{
  "num_hidden_layers": 8,
  "hidden_size": 768,
  "num_attention_heads": 3,
  "num_key_value_heads": 3,
  "head_dim": 128,
  "intermediate_size": 6144,
  "vocab_size": 32000,
  "hidden_act": "swiglu",
  "norm": "rmsnorm",
  "norm_place": "pre",
  "norm_eps": 1e-06,
  "positions": "rope",
  "rope_theta": 10000.0,
  "rope_fraction": 1.0,
  "qk_norm": false,
  "attn_scale": 0.0884,
  "bias": "none",
  "tie_word_embeddings": true,
  "parallel_block": false,
  "init": "normal",
  "init_std_qkv": 0.0324,
  "init_std_o": 0.0,
  "init_std_up": 0.0324,
  "init_std_down": 0.0,
  "optimizer": "muon_variant",
  "learning_rate": 0.0109,
  "lr_mult_down": 2.0,
  "beta1": 0.95,
  "lr_head": 0.0053,
  "max_grad_norm": 1.0,
  "warmup_steps": 200,
  "schedule": "wsd",
  "decay_fraction": 0.888,
  "decay_shape": "linear",
  "final_lr_fraction": 0.0,
  "batch_tokens": 131072,
  "max_seq_len": 2048,
  "doc_mask": false,
  "z_loss": 1e-05,
  "train_tokens": 1019000000,
  "max_steps": 7775,
  "dataset": "wikipedia_en"
}
Each number is 500 + 50 x the weight over its row's rms, rounded and kept within 0 to 999. Layers, rows and columns count from 0. Numbers have three digits each. The size before them is the row's rms in percent of the matrix's.

# layer 3 MLP down, 768x6144, rms 0.0542, rows 643-751, columns 2688-2815
101:595415466420529653545423484437416523493368542535421534435552619446449492619468501496519406546522516460463519466497436476559560565454511484469510530439476471393426441524543489612517472493510508512459525537447538422453503525526438521527480499571609527477545414494460556548565536404486474506439574471418487513524430498499496489472410457499520460535495442546423492458435557539535515577505
100:487559530534464557418528538462514455463500514479449480511524479492556496499484516558499492457345489450529498496533443487522541453448543458456521556533460497576615499552529506427601564518425540493489548558568480484561501497370495499482536489561531420435540606478446435469474576440587562536576493530496465478483509510535521434531566520530564601497529550407428502420589460493568452477525
099:564493554494477424456470587379491580525530444437499503577513571503434443494411521449560505508428519519524436533488507474504527479552530545457500467493464531388475517456451463466485459547497478574567471425485415471519573502510471489531422561557511581455585531505419514484467423500517439457551563504483445486584513493448527452540454508458525460502518469515445463458521556527531570531593
100:564496564538504504435508474503484450383405458473498510612492462449548476526448461537525597518532494510452449395413486482473499535498447584536415500571445544544572512509511543445491440449490498533585453520480411492497481491532595484510535614474504540480550552412405453522524518534415589512453475518534564519449455510543460504487494446477459566465434543491517562437569501535525481493613
099:598479453516556499456468499466546465511587571488486497453447617463522456500505541509518477530519499471547481485507508537511523473466533498461492493590464548436473423513512555514478463550566531547490510505502457439563580400564450490515456415497502586435503566520508554497568454308578459540492542422442464441503494488531416504448453566536532517541465569578492473437533558501447434525461
102:491501533493451525499478469466497470449414436548362426551451488536458380493548444571538538515586445541437558448559495539542551515533522485443481500552579440547406498427514570459515487469492522462550522628532423460434519436496535428503501503519591485491399387499565554458527428425490455535488557413451527515542547548481494456444527444567464544559443510497533477604593618507492529509509
098:495455552471484450508454520539549510482453509526506520496515568530465540446474538506566465516443484495577523503564449467486469403347506539459488459484479397562492499531534455494536500521447516414468549505472451534595474473447461422472499558493485528469588507429608437490551441513451574687547513549446560545453477490527515470488560461474459539549517448553338535514420468546511560595487
101:488437494502516499487544597589496544487507503496513377469560485481439453551487576533540573500639468562508562511586456616583533335463486491491529551476488411491453486447521491505585531410553569543437471526490448399526499492428504590481455420515513601448402484512513510534454312535533476486436543590520549492512462450479473513472505473439514484428532506459520462551549570413442472511486
101:504514527569587555505553458472508464575518544545530481458463478582432456549520536440490540505505501458495480547486430497474585542542426551627539453448488428483574494554516460440425465491500482379520511514612465554509537444477652588461525500444518562530464575515525520582468444517592524513489574435508447547491487600452405471457519502536435481463468577527578564500430527511548590576538
099:515449483515538469546473496438510458427491442422428536432455566533482451629483476430526491541472513499482537477527500489550345530565510515496513471458431433465500451544481505456500437427456551502516567468514440544503541520492501642537468525524505426506541475476475545502458514494480424561506574447480536561453376564524523481559402487552525573470490495488478574533448510486510506587392
100:546511477472514412440526498508552443522396487440448460524428489507545551494497606475541435486461476515506512522521565542497612504462440553526452521514470479397617478558573500495544433482430534527538483468426596418581481523514514462465437512464487477619453485454540453634380488498548498467479494581408448471513455513584446510405521521470430507567462537526486475501503578537458512473488
100:572505469499412449519492404487547499519492463521457548479454458523408483517531473529585488500516514592532451434442525622547512456489561464460579514498462447518516471429463460513544476526453475452469418516484487462442486574555473500454508536538487564446487530415412439524471498470484544503510456468546495559452446530540511456480530481437464535584480500474544612497487536522516427405489
098:496545461515475355467496446474411495440478505465558506475476458533384528479455490652479530538506504515557556532499431526394415487449525466434515492433524452423550543596498507556487553563441463477494531466580484522484501510575562513513505475431502465484486474450474480495539475445471513465529488440505459566555444431494474436473450502505429518497529458500402494477537430520557412451482
099:540558543529525531433528489430606484510468479501454481474576395563438492529589522529495552507468466501420478517435574498551492404500464459491561494513517572543498461436429527480528461564455440530413499463546503511491553486514594531490469394417517534556524555605405431541522576491493596532482469445413537437559512361471437534486548497449528569500452505500524485581394485510529502628565
101:494423378427435527500450552526429522549423590538494451452625543432534396488490471393507473486517533513487474462510488557482519486486475450486509495516514431420449405588532446487520590510492494529494448423521517497412430567492418492458534510559489512512467513462491499467462445582604496560474499512545515535540599560482580548487502510503485523500490539471522620487488514442537559471518
099:571502491583456441531522487442537395515481527544439530498545542437440455484481581539528540495544545476475459509560491517519442559529534585416463565459513480538521589553528518522525557491495560505478523555458549496522429602532539513474598522446532626521417355502521527512445402534471521475478466511489528532458530497508476523454425518477581497557464505532533479500450519514571529541415
101:368505478518516498469404386514627525444537506516499536554520427549521528514465378503490582498377515549630519379543523449500560439489530529500535510457499530515511515541414562413615500486537397496430524518553446512474450512574570549470519493515544556480556548483424540468541552356502521501485482428472502446394422504489421464471520442449512450443646503504528478566508530588493481457539
099:506355526516464502512555474546524532442571534483514515568466498474445502611459536465530472547593535506542541516531492483434605557461505495464500501549527451477450441494528479435399622564456551461530463542426526478528468612418493488518491434540473531505479562444387429515528560404548500502628488457479523556505505528467521536487517383461489556447589653533503495525583556502483580510419
101:588486548556471531455483541477447432466489535481503515601462502539518575578432426553491463516531555523430477492489578361548461541516486565529525476473507513515434554482511474420476506509536479528479424513542434447470504479536532403522493453493471550446544439502403586500495519463432483549500529569572573543509511472480507485486506440569574437563446469506460521481423473532475485539502
101:572458445520507541589548483530412496449506566472496481567505550466397532568559392449533456516537519635484470559486425628514551556482494517404505539466530546460440502505414504522396421535506528484440590436528483487546489458565406538482542472492483487514444518581478569472446481589513540579494475519548428457401473477472554505487499364418434526536562548484565511497570467525511483475562
101:433519570509393521458480496516477457488460535453507457608495439524379579487519492464467452523534608570399516448485550486525502480405522575441467458512431556436475490512483388444437548460526503389514549380492521565524520554456484475472562537451400432447554512451572566549478579453508502442576535513392427448416380429485519533466488567511488447526505558483472405516493584479483454493507
101:541517466459522457558556488506442395486449545530498479573598471447394444501521442447489525504415471528617439479478496448500437460431574585502564459507505570477488422559491525483513503465421425505405474546485603474533518464502506461460577605486525529480445519530469446482436454539443599551483479444465516595570580548454371480427573514526610503354475511492523549549451546511566495618501
100:511439522565521575447467526537587526552498569493500444498501512437585557529497590549456475518438548443516514468485510454514526513582469511483409431522522400567484510536533482470503522637388447501596484491552543513525526525563399494578435498579511512482411426456480543474400488575445427406520446513441500514445472530525447411446525552498448534551446558505449510535543493553441509381437
099:604403522486474412544414435458406440453441533428439482604524494567521501551491536480503493606476483521522516496510534452487544453475542522457503482507608574464486517482496500534537609481449560527443501488431565360526486491426548533575566438546498464562401547497487557426517473540544500528464506495532445479520580469427445471452457541478523513448549471498451455528496487577497509467497
098:474502447389428458567543390593506481588543451560525415526441524531494540614509521509479584540371503572514512492476512440489648338465493528541442516359515416421538403565406497511539447391451479462523492533560461415480542523470504509487441463543493579510446469435405434485548565514482516549564501522438455488461454544490543499557428413571403448478428479442489476470449533487505402493454
100:489493414557652503590498521526554526476439481536486551494440499579533371339498552538562596445517525558572538568482436435518501463468524460489563428602423434561545462421512514555595537503546562458473496403475604491551514579498483508489503457494434578462478590538433562496504502511506459490633471516516574470431501498434484476504540420523522434561452555477479567505430539471460477518542
098:528569539512484550546581518523571544464556522530622533500459497483614446514452550487440456529440561407460506495473398602480589526388500512449462450513516539455521477393539498444513491487462481489494450572520543521486538444461523429445445478459549565463543506388529498535482470486498543433526478425534502512578432502463531459420461488522380478506520415551525452490499497485533467521508
098:536464460537559527488467492513444464463508438471463482533532480504445469585469479550535503514589368483606520624525495398511443516510515465524451462440436431419583482439500394405510564562562499485469556515439555434559463607500557595523535613508454507560485549472531430601453479538439483457538472498506519459526537543483454431530558562642498630516506444508505560529515481611385516381603
099:528543388497480409564421509419468493549553505385477416471564567485554428509405601513499455479481536574462500494489517504452436480513610555430583468515578490434508551606464563522493446500451471544527555567553563523453530549499484443537495487504492409380483562525430540497549505492611505462493554490472367475454481446489534480429444538490568506455447507489558657384442496613485493460494
097:507534516515440590500471437582440542484498427473467422467525503497522556502513435538572437402469414471515568506546623493372482537376547475521559542569489536566436522487503467443473586517511528460463481504482508453447466578499472405440486575612525522535520479491504602530529438546482479563449543525400381403443493509468478550477483536562575448516538502501437496445435535537582474471513
100:555428546588507406507497526449527451548447475586528470422485593556539486501485483411566532421537573466470461450418479479505428535524450447427588650514461487608524542500465440586496532454410579463514538477528521593560519534591462545477476497519492471464468473470620513521432475620474530540490537586446498473537475521469459491506458482497464442520414500446566549512461536472454547471362
100:503594420491495497444559516523519518434460506472471480491490474418457452506464484485547425511473510475478523550517565503479490536573468535501548407437526545496497451457485485463561506502540463459442455499501515445498575513534450467448472499463448539521503534463461552561427497472531590474511488512524504516466561451440517552484471512558500389411540523457556488551459438603499509465508
096:531441423519435496478407582609431532485474489485472392512492479517495445447432510510479431468554464453445482577464494497670563493494553544493437459437476484465501470428539476435538464548414483498457594426521514501497524472531524529504506425435548516496480476468501498434461483476535527643433433556437562457520435390554460515507421478595516532451533508515519515517545547561429568466532
100:569535450512364515442452456487534486546556546529523498483461497430528564607479432441513626510427505480503492461520512509439539459550483505561460518512369536533380462603472496413467577535445488389545521515551468578611544500556569439522514495467478428530514417490448462511482551425503507539544530530560547541551533407522497490517541573517479535529504549529494496403436447488540440521616
101:459579545505482573571445472541503558593485466486537508428431443425524502429489442567482523503541529548438442520565508460564457464501505484513455505510525522376526504475491519472549521537509518501590468521478453422563457518497537485507571559609517430541491483504576536563424520479507544435510497440479536569479399526585539485552484592526497507493480484460471500538414518536520528450496
098:516556431452497531476512613452550584570522510455516473542589460480434590503503442497493428526510546502495547516568446440495564476502473494529480494463452637438561467515629551448617535464491479527422582571555576496557515448589427464445443409493537597527533486469550477458498501540493557513489547487521533471588569573483496514367438576510473538424493518463531538514581441491465511499481
100:605512462461472595495594561450427572535472458507542356511429440522595429549556544544487569504486564570407559430458519516440540525513461440415534466440484494618495452554555475517504612480492537429586580558562504502521554501481498485535451564449446494464477503606467543565529546478438516436525532478547457508451503470549406483598575615496466491494514516465473445440538580563416548457509
099:488531494515536445488554524455544504572628504481457477596391444609590464516564497461506401501451545446513485455457513452495404488530501607364487485575398560510507539446486418460438527531477575527426543438508533524554477430490507542477467545515583482499491443543460578535523455483491464519574485476539467395545488580509460486423444406549491467477476471530513444514522510484485445415491
098:582516555530446420515428465551534495506544518521538435488474481519559443493510494481439487506535436452544467538527545565513455522531380501483510490500501575522546572501545472499519444449477413515487559541501472495556556520540398504411481476576508544543527520468542557390559427547518575581483492503455529437544452468573411456549492544474489465457514544502520499493485582538443458483521
100:485470468411609491503484475559558479519490505454415519503415487614528416525512498429546571582567420489551520418539531482497526529502479529481475471540540525485515428470467466488409537594508407507604433558558513574576456402505409405529463507499513475414466520508485531514533536439405519539448479476426445438565507505423430469583492529477531627506535525458471503489564469477515607525505
098:528563462518502409514434533457528384530490471484513386527524359534501561495541455418423475472494457338513491548456463604547559490519562567561461515467534545484546468510508476658541541483537494468574547595517449518515495431530487458495427489562470450521427400468507527540514518529561507465503520533513471581453477578580514472426458452428479500386485517551582451494553444546567516457395
098:529458603544558524495525569469504517515438468558449525464441457509458460492483458498496512543490518422406433579547475493545517573498574329573489449532477455387589420511421454407467510529504485554504534548536452494430418489533425431482510507543505477526582520569439542458482495498534486451404488506538589510552392512592543525458481471466510551509501563524373417483528488429472484446474
100:498536498424471518441446450494500531461527533458554468452610556502506614504477463607508632469514484532404514545509424488482514438478536495542541509449509434519582547486459505470479467519486544548630517590503485592412549466519368496517586539473504491531496560671483509570583495522527541461490417506487530486505560385485629539563483446555520548415459546481577519511458438480517514481473
101:468521498412513449553434464559431515492515565487482521534553549487512585492483469428485509461505566503477523521513546427557554474516476560547513517549482494460533480452457579484447518511508482594421492442484430368576460529488408427410544562491529522499370479481430482524523609581544508486490574520545451548503527467495447524468559616481486423500505514547605552527435455516523512521645
099:399484501493660447483465417529559303495495567424565472580532427494454480478560465454514511469477464601473555516609531521390533490498486469533514489453538563429585495511522458465459560577427428502470383498533537491553496617478424547431492546438521515482536549548436492522554496508413509542457584546562492500512429405497478556494480436458508468519564480491491433467443563481458584507499
101:497460478465497630440487506511386533453488482492593443388466534465544499470521415453439570427583430523516475518544555478489502474572426565450561446577554403491471495431458488447480495503446528510365448470545501519585538478437533628480494564451485585519506519471522583449424522427529522564589545545439486526519481546520417405442482528598529497489464562516505441543403604541398539433616
098:488518564534499512509577463458508543483472531509549494497477499564483421569553549493426435572474486472481519486505524449521445484588586641561473464464507399554532518529474546498571495521514514460484463526494561503407548425528465506535497473431592494526458582443427463470486499545521416577563477468511608396492548581483535469568514549544480378512531458499528603553443418539532562503533
100:492496446451557472558423524525500420463478496507454548479581484492530520519437418446476434403480543455443529445503573458519500548391468534523512480588561515450476577465493494483494537446469489562538419576401448517474451404529538522537441489462487467446493475503510607474482468481388505505523451492528533464522513450504460518551534476492559568560460509486466458534506457515537541490469
099:419522502528555496442445502520422464649452479548389447472377533541554476439561604448471441464529357480498530469551482511534478478494505553473554458512550403459468419385530579454428569515495424552601481446431485424540469446460494470509533466566486461483473464460556450468542507501381533452480477492522493514534514527488485388522512608545505384529545613450558458497446522442465551481518
102:485515488385430484444430451481441509423433456539519533516601532542462555483452489493475477476517565405502443532431523515424500572532597539425498563623506520587515550530478528512515523462474523433478451527519504530412498517442522562564543536488527472490429364484459569585498527566516519511453521453528465514490445599568520506454514471591492527452487507456481518511553436535550447581478
101:565501505499593567482462404458470518453362559520565540398521475555512427562492414500511545448531523492472536541541531478423570444541522447437482535552540538476436532469465509503444424418533525472338512475600421440518505469554559525573477440439491512530488469547541538456462509543462551525554491527551476465491513541441397435394493424506573538509517473455437529620505512517547544567464
102:545381482418535455528493396451501510509532459501526515529521414554560437536464542534513490491492470450562473578502524440485496522462532529464476475563569531516472470519469488485522551568425485550481480575456600505484479500578484430517482587557501432563595496488464447378438440457517449391525503500514477503349500445472480488531455555508520464533440519479577469457527510461514443467532
100:510598471664551503546482480385507481540485448547535450485505482518476464427518458536524570398428481465492531609422448527564480490561517621562463530469463478512482521568448517634483465468505549490495412525491443508492485518490467492553544464590527507557544449382500559432471492480418490551448559546458570576454474494599479493458550473491514562526457527478465510533456520456473490519511
103:522564390505504496537453543600519516465529465624447506494478432506493594537397486551530469494520421496527405474427517485539504505449462509465503567453517602556521503562489468550510456520482513496547527475444441516521508510489489466511410456458517509476506565459568452430564532452494523530581457494553496498531536451488514567514499388561544502458515531454486614568478574483580467478462
095:429446534469405426516533464585469531522599491485526394353577462566422528521548542478486463542589541413510518439420430652630582515522586506550380585508353584440557517391522485459593454406552472519434463542509548454470579502554514511561487538568538498496497430514493524435482562460420488460542459513492418475487485510490552447519535480436536491503600490480471499533510603512493593542553
101:456471576545437533520536509482491564591444467507587540500526563501528538432506530426486445565503472584517474490521502447524524457511555423452504486531568483470492454480561530446503455468531456562459491541457497478554531527456426553532498511443530487564442528568455527415565454566534535543527460467542550527516450542540579487499511446631505496501543571524519453493442467521462518475532
099:476488562469419530508477514544483583552447525457440545508444442429558469506495534448523447433507471490532519528450524377575455498572498442539452481559537612494488474463487505606549488483447487471465490449400394394540493498538473602500502514458561480514465523469558566483454496540515541436520463500561503509481461563474507479535485492480487492431410459478559478535520553546486409511574
101:543476544543475583554477477527453516521413523540430497445481595523520561484444474442503520532500553500521478499574505522419481449497397500552579515443462491507438541464531514505521475564467599503556499481460501511547443546545564512504501535424491474497447618506529499499499505589529535460492489490421468491438469416500540489535511510525552515555432466530498455482558523433396572585508
100:521438493434469533585436439488477535490436473518518481495476483447497410456494423444476415443451428526525470508542433571582524496478505470516431476567566475446502459553463510532419541486532432446606403561540440474446453566479566480489552514536526467437586572600511526519483549644617408504583538531497443478450635436460508542589554496451453492451526596525554474502522454543510538438526
104:600570539495468534431496525455481540532468481480405510547670503432496515437548530555487484510519496489506511504506465459490381498542470484496497582464480501508385536501527491493510529535598564472501469476525508518399470558469581538437487545504486524585433401484496522419382479493430458419467427519512526500492435444407557550508555443502403457540409458497513548492513397600550504516529
100:554563452509451424393541449540460390531571498552540523435485486494492489481523528605465506571397472567524505463520557569541484616483493577418495469511451472559480456548484414523408418485466553489614449456425482482491472456542507466503451405494469537503544482459481505488530481477384514518520513533461580459518467481512510447573471622550535509489500393492509533481479513534542523458541
101:518620519581489450468550463435517535516493503534573484547503482492506466498500450477464528453477543467544531557468534521546451518507560470477540543490548501525504444410436453560486472535492493458473445480558458472484479365413533461513430512450460425536575474469432492538537577461527562461493443531388494377475452460564448468546464540468541508559484504503396523485474512526485474557524
098:512505439524459501553551463471466527408510501476540497498564488489443494461471544534473519595590417529475647442509568511533451443532499507536432489477601533681472536527589531508519535527424434524485456447510415471515553514528495576536531529539458490540566425524583504528468499583565492480482408573510402413468537514568609428535535431613468483463486459500547436446573433540553569553488
098:436506431452490472447512553404478479519524592463471489476423600413445501464449544441451506488525484530559570531456498473510491586427506600468506618474513460568527452553511545449464482421525464548553478478547579476522482433486573500560496437520453495490510525523570457459441599576411508442463523485537455521587502527421561471452492506469428501449561531532496540458497539372485486465520
102:428533553562566527513535520555391527613598438451503556521563482479417534528569463463470467551427538549553524561649581477549557397538444510611427539394568484523478523458497444529473425371510477508516554447558381597461518456447408509514494601498533571492432487506534536586479434477556446485494543477530519528398566543431439575556513511555475564441434538495543461497419459514472438516467
099:560484445497490515547484477592549539499438613534465578507410411519567545549562605426517499439417500473459467483403514572501401390588533519563558474424553485516492519552539467501527495508436563463561481496552550361612485432415510473505537481474530570504392539461505401560515483457560488520459494531517482543471508395557560415522477435522547460501487520514563495410527406600472471405516
100:581499533538462579442574556529436574604463458534465510547596406479544416501458484444500538570412438519512443496517481555548423520517500449576440481592524586507454473466520458510572514487511470414438491496577513487463434527507477464474558516520581435465485603574507449486534547482554509498451545450575509502585416567566526528480461504529505407526514457517543539458463415393385611504556
099:552499461527436458453533494497531469487474563533497471559494442465412519480478430471490401514428496494464603478475454517495465540549484429490442470539548487488486501523525464461470540544591524644579458578593564579517503539592541558481534514467545489489524502539460508509439536426550440511362511534419451528437445439567444415525494556449588506583458548501552432513476458449499443499497
100:509461517528583538477541466466482525528628491546444491527490688571567540486476459476571416477440478499563423430562548446573466460450542525514518493495513387549538464550476530544562553549421462479487386530445464571531544573501385388491490519642469393472581573528432470510546553454429532481478501537583465533535466520513552459477461519504513463456537547523443566498563486530487471602495
100:606518435532498539501489469585458535544537561602476569440536539519456445497497498516464500484546480483500466476502448476523491424519437498438424568499555520531509457469537455527585545379517480444449458474508572438510437573480500461397526540515547539533473447506511457516550433528491482503410453489390493424517553501525477559479579478569445465592547506533483484517489496442563603528503
100:474504480546537563361494516506515582568499509514473464574567621508516437373433517497453481482398487480574496526473579512488475412489496477501567505607503468449486444461537475552493460569577412539527536518496523533476567501509528461536541436395463523494459454470472446475646462459471436486526479592500575538477527549510479478465496507536435506500525451479485463531500500442517456452523
098:531496484560439467503411589458495503543472461442499551510563482439505475360490389388448614494526484502584446502462440432536491567480532564493449465533536572518460474424507532606507566558573573503428463500494491506547521525413511539444462531548463573512517495473493524479491563475480568524423490529474492478504526449475566548450612559444455545536641528395520493515456554493527525451475
101:507420493523463549516530472531513491512503570581460448490562526453455494426433450555537371530510514442485445397575438550470395539469564417293559434538489467396550419405466404502550511476541405395553570455484569618552510562550519500559551431475463621531454526513438500481502498557421479559440512527400528403459546454513522497534507545401517427518455526502488530477457527442469605475465
098:525584425499494524465477463551491592456494552475511477403546514481469533493541526451472520607387560444489562369454524487441538496514527443508490489521504439536503517521620526451511488460437566535552505477506499514502495466460571384505491437518583494509568562588546515417451479491588505488418432474491416516449471570515552399507432499566523574519536485503504445499443533536485516449509
099:468502567463389601504466470444562484549514530435434533551493543513351517477491477453515503519479471490616532517488595489509468482515556580513542465482495523601483450488492499457441501478496433468515503483566437534483499386585523506418589484488438658472499488401518529526552546416592479496519498466433495526439493512393443466560504473520454523511487533502450457473439400559572416500567
102:521556441539424417503475531509425490578469479416446454479502551510504456537533448478455525503432563394478476478424465569509478479450606551475450487469437599403506498446532505514537586492510470503482570504478527436466545446493480445504479550455417584487493498523431486466465430464522434451558478581512527460583462455555464497537547517529548609573549359503590610568492399485507426517440
096:463436453476415467529450541535597417514422436494540442415345478422463451426521523462538436559510555509519506490574508471521507486565466519533530492432421472524466552432593487565477471529522425510512439539566569480429480494442477489539569507483375410540510532526439458531447495582450526545567408516467473482553499465626546531406550539436571480481487555560630534570478480439581487585534
099:467469464456472557444497553479481507410544504600487482537563505515529532516544494557559568526563439511455492422493495537437510506426510478577582488584557457487535404419377560441537513473405487488471567543425462433556516486488526532483519502510494420581543453503497458542560543656587405503440502471367440419507579516543494507542522506591498582470504553485505485442452563475479585515505
098:469618562555389469499521457474556442456443478528536609451498578403403508554501470510547508521494448472492523428562475517451521502579512538459520454449557516555532503463496437520359466471529391560474477550452516560546437485579541501456444559508507482493557423424624527558492569518465587556456488575397474492482554472534600443625492538433444419516521541480509464540567505537504465514495
104:493451567369418467461523483572406518603456519473496543391564467357547468498450650560479559500483525584549469464497542528489504603565572471499462539562526488525472511452477498519505554517485445477554436558548493516575527492562487475394552552554466538518537558473518493550511487508557454458477552506482519386499532583487356558393529517499486578465402437537524559481525462519509450495483
100:524488501524559521489485483464487652467496477561543489508536513342530452493456457492541551524511515520503431445413447426492462489507481450515454505547385545578483437591478524429534540544446451499445449427428467481483429491505473577475549521459418427463517445498504543541458515528492526528436498571424361567453482562486461526513590537571490422666538457480555431570516496553538568420538
101:484499484504495360499413445417513461365503441537477509441407472404500464445448547492492469522480453549433519513445484403463513393448496533463555438378561518585449503425524508509509537440512503535399553546474494499493445601428532458495447495474360519562426522444493588495452507425535483533531554513551460510455495481547476540512503423474506614515543465545520515531447510533533435564412
099:537554401621547628537547534549567463609528442407473517520456485457540553467531399384576555492561469537552544531475555406418528566471552420455527506508501523553533508477529542469512553542486452466393545370504639408476547526424375407538551517492452479565573508434499517448476581441591461440485515509433531358587416600465492496475480596483512548418612486497504491453594564544466532554492
098:428502416496420427531499534491521520538457452398524442526532587541461510543451477439523517572497489539501360468454514473479532453482589525538512459523422508462493462445509541482482517519471483524482420436395420566605521455559527470458424499460527531548586439580495506561483507418560604476579562427503609521460556495391442490469526525517536473481467522527539499480482587607507464555540
098:512548500536548541573473440517485547491484498461626442462522405570585443559397424520533524491502496475505517509419478458543488484613523535449490508538462560549490563363540511572539514484553434446454440460523469497548492523481492591480445523429497493446467522423491548511444495604546466476454411534582463520445487473486544491414452548496407525599483550505404519466569365471578496504521
102:602605521506507580438464490513536493466583561539468529564517459545467513581505502488532445510483566551372414499507522445543497540466510550439479545503479558460505484482493581521461423378406517473579377596562570481490536423441479524525546570492424608486508506437516494538482482479550543476556524507446557440488468497467484561442528471474589555479517533482552541522518486472561581502442
100:495504531488470532516595508508447501507498573530527533554426467529531402483462499426467409355472495526402436558471567534433551424541502479497444510490560493492466536464624539585530485483508512543532541586503471553527478425523488448490541421506601534494491467506560527457449534495507527568465460474470473562488440563583491543445460438527554517445539478525503553464423499463570482418471
101:452452429439462624484535476435494562525482593468549528599426456486516527601507490485512541430635439457453479482411498501477580540479502514618422431452456449545548445370518496569533372528500575480403581564553501519467514472371518511457443491481493471452449477435439470539432512590570520415452518456498480377481474512528525424535557579467444472500558509510439536447555471430431514433500
097:620472495485589641460416470556485538434584515513559484490460504449492460481447489481458526418412547526479517529461623542543455492523505559614465508537433536559499528560590455506492534495486502563531568484500495550488546485495537449440473514505615500503471511469388401455405471537386486491413427507493566406419448458501516424437453542440551491498506534510538456469540570618514497553569
100:509576376476441452478555409532565562507470493535440553547468505442522544524428487609564485450469430521523528436436590644521530494434444506545466442540533521493434420549451552456425526428608534543453544497540521593398507545445571494605557532457546564534450453490411473512516522472519551402494508472435440538486496486541555476479489437451469497476514491463466509540572578456436492429502
099:506551454487479538409499539429467596463435433558394601481377525435393399442469606507483519558516409534490514570509509502458467465488569526527536530455571526488564536570481489637501490542577438454450420522503499559506446420431495500520571463464492574559490548418483544470534461541518475494449493447468429519556508541573497514449557510555587361585468479483538493547548467449443450526480
100:501456424459586412519410410456448534522523474473429571518555443493441543432530453529537421497533529390488452471465464483529581615454468509498444443551499567443485503518525542504517399460544533481503459458472547561522503549458520502571519500457550495506488569489446532465555473546503505499493519494562492540499550534446544552526452542510535521464462410496402451606512521543438535512474
097:421369501484461504509571420517511524631478454442512544448478506384507492407499442470514515448558441504600514548594505549496512505402428541473522554577495505442522509574497438559432469471509564477527484412474485408526499490610485455559472505526552409534473540442456435490506467498589405467458443461499591504507488455498470515508487551509507479485577429458508545497525404509491423433477
103:523523514524416491500567579509550447538507633506544490480503422457537506363485483503503504491450514548513437431605480468547553514527474430519517497536509495415486541443403501561526556637486487599494487519516559600492527482467499444470449493540474518491500581485416508526494490586539504412510444493538512510487549506517556573460402455461478420471495511510558515541480562531488505461458
099:574506468514425524516601552499525572509525498526555563494429478518495596520574454422449544494525490547453497451446515557486597506498604482482470476462546484486510482500468601505479506638552483502569580468446492511533464551513563570497498496427529619521439393472495505508586493426451427519527515537535490490427480495548493473515459515582458437502522514492384563412599465520438596545406
101:512562520515493499492464476676507529615502512512460555466545463507509522434505571478499492504520434518473557497490539496468411525526448486601501427515508467520603415476580590597473468473612574596537497427527477428599489490496492538532458577486538564481490491366454534448401508467418515485507557430490456448543557407504448515571430503534494500496471523473498501520576565486463553492405
100:498557505479436429526528492513571409478531414480517510534497539499459487490460484444469439495519534480487581549507650577465613522482541494490475421471468535454444468581453379516468497394552481500642557524534544455545556423529535552567467541435505493444557517511546453508545514499541512439467547480494452451559454435466502438506433564468546464559534476565533574544583479531463557497456
100:517486608441518543450474503508479448472525543531493575494559505560495504461505559453419490464538346459534529543545439424514428405540578463499589564542436464507471550456355528461494571516447399527573391434465541473609608521446516466492562476459553500516364479473480470426446543463407563422563490546518481410528472550452605486598473481505463572546495514530519479502405378517489527519537
101:512472550562489613471505466417528503491482562439495497476451397536552517524494497483456496522466516529640492499504474498496440475551533421441497466493391565427505527486566483496562605438476431507506460441583493481431513488552533392447530377509502536551567458405552478530449620433448409540534445554612476376579478389468475468535399445545567473463542536496413488581565450503537467438558
099:547588397521445479518577486492558550568439541549526614504510558506550549497517506489470491512436374524408365483512473506396446456486516400602462510479484470507457501523554437548439474474489498575484577544530639578518506521561503538512469593528583554558521603426445473496509505513472471545475534549525500518484568497465430505495481495410504489476522514425519534458499501489622493513522
101:503528515437492591510574478505400455442548485494498489610419459491550433580548451472486588512551468506484460456488422469437508580569572508512516564554504436476495422473546479488430493539441446513513488494484544516471455438624454500528487482467427403430396476482452561439462633573503469468515512572507459550598520486474494520469370434555537516526479576460500516534478545551591529587506
101:503521490503476484508492491495469470482483472557380482445429435521485532546543561562449548576531432534453399565505403442556508425513468435513473518580541526561491499617431563525535465473417561408441508531500519490613475474501454513494490543531340585479520491517500481485338403494412531501505498483419533553620440458415408538468514481537523499433489464492508510527481535484586483531434
184:507492501459515409493471494477597495457472490549351531514512474434574440448464452474390466374482443459506558456506486467494579516565514505497541488447466513506531598534436431496630510504545547478526461551530544523428295574531449462585553489466427436558455497459521489510494447490475487507485488486569532561494456489579499434510587467541425489399487610431517554515455615487517557453506
101:494361584480555499316493535440510488487488517377509532469521448495442464445472357553460590673542469529498603543433448515472531551477490469504444482497438391526430551498539514595525501504554449482492442430457454484491490499358470423593486554512505537503512497492490505511455517395450518491390522537476410551493444459569508488615514418564565510467474415475515517510525516606523452343566
098:525434493598520462457510625508541505479436504476444492506536557494573588495426462568438572494486536499525530538566414550470493589542405587481444417511512469589421600555557490471570412492473497420517464439518494389539528521548529477546472467510544475530414454512460475450436434611510517519567451521483541481472468512452468525485553453456505519533431544488462520492512532529590539534459
100:445573609516521528483630406519562413371523481504422584458430529436389491519501507511475586546456505460488286540436449556482567526573553507348486475475444385407477522469515482437543474539474521529588518498447507432456499502544437446463469411510590534496511512439412562501472639549523499556527538513373510548458561603560461506540490504426519455448485443428469533437485471530550495511478
100:559560502556571462482447522484483495558443471490491438394420522469426571433514464493459556585514533517570449507503534519420513410501491492527470527460473472372585491509480514523514446459432495662538521554449516553543480509560437511533546474601444606527511427523438619537368479586459618535468532461460491454551484467470512527547548474520492528517495488505433510568552507471485489419484
099:518616547467420471475552403544445517548528531537460436364425530427519464506500528447553553463551376552521489567455559507557577540487503449486475506540526403526477533539531508514473489553368490481428483633420499486474532510484481471545388552493418546514456414493520526557573510397449557428484455462507477454533594496525494488567426518494506533559504475495434560522468564572422496481494
103:508457527388476530586569533538575504481454510463569485521567605507509543552566543496423459585574471462497468526516456536518622470405557494573404452485455535433532519495463575456574514513500517511459468567506517451502459422444531460525475408533474496486379566532439490486482542479544485566521549476450442518470419486603494521514506555493546533454403478534491461526508477553472432506510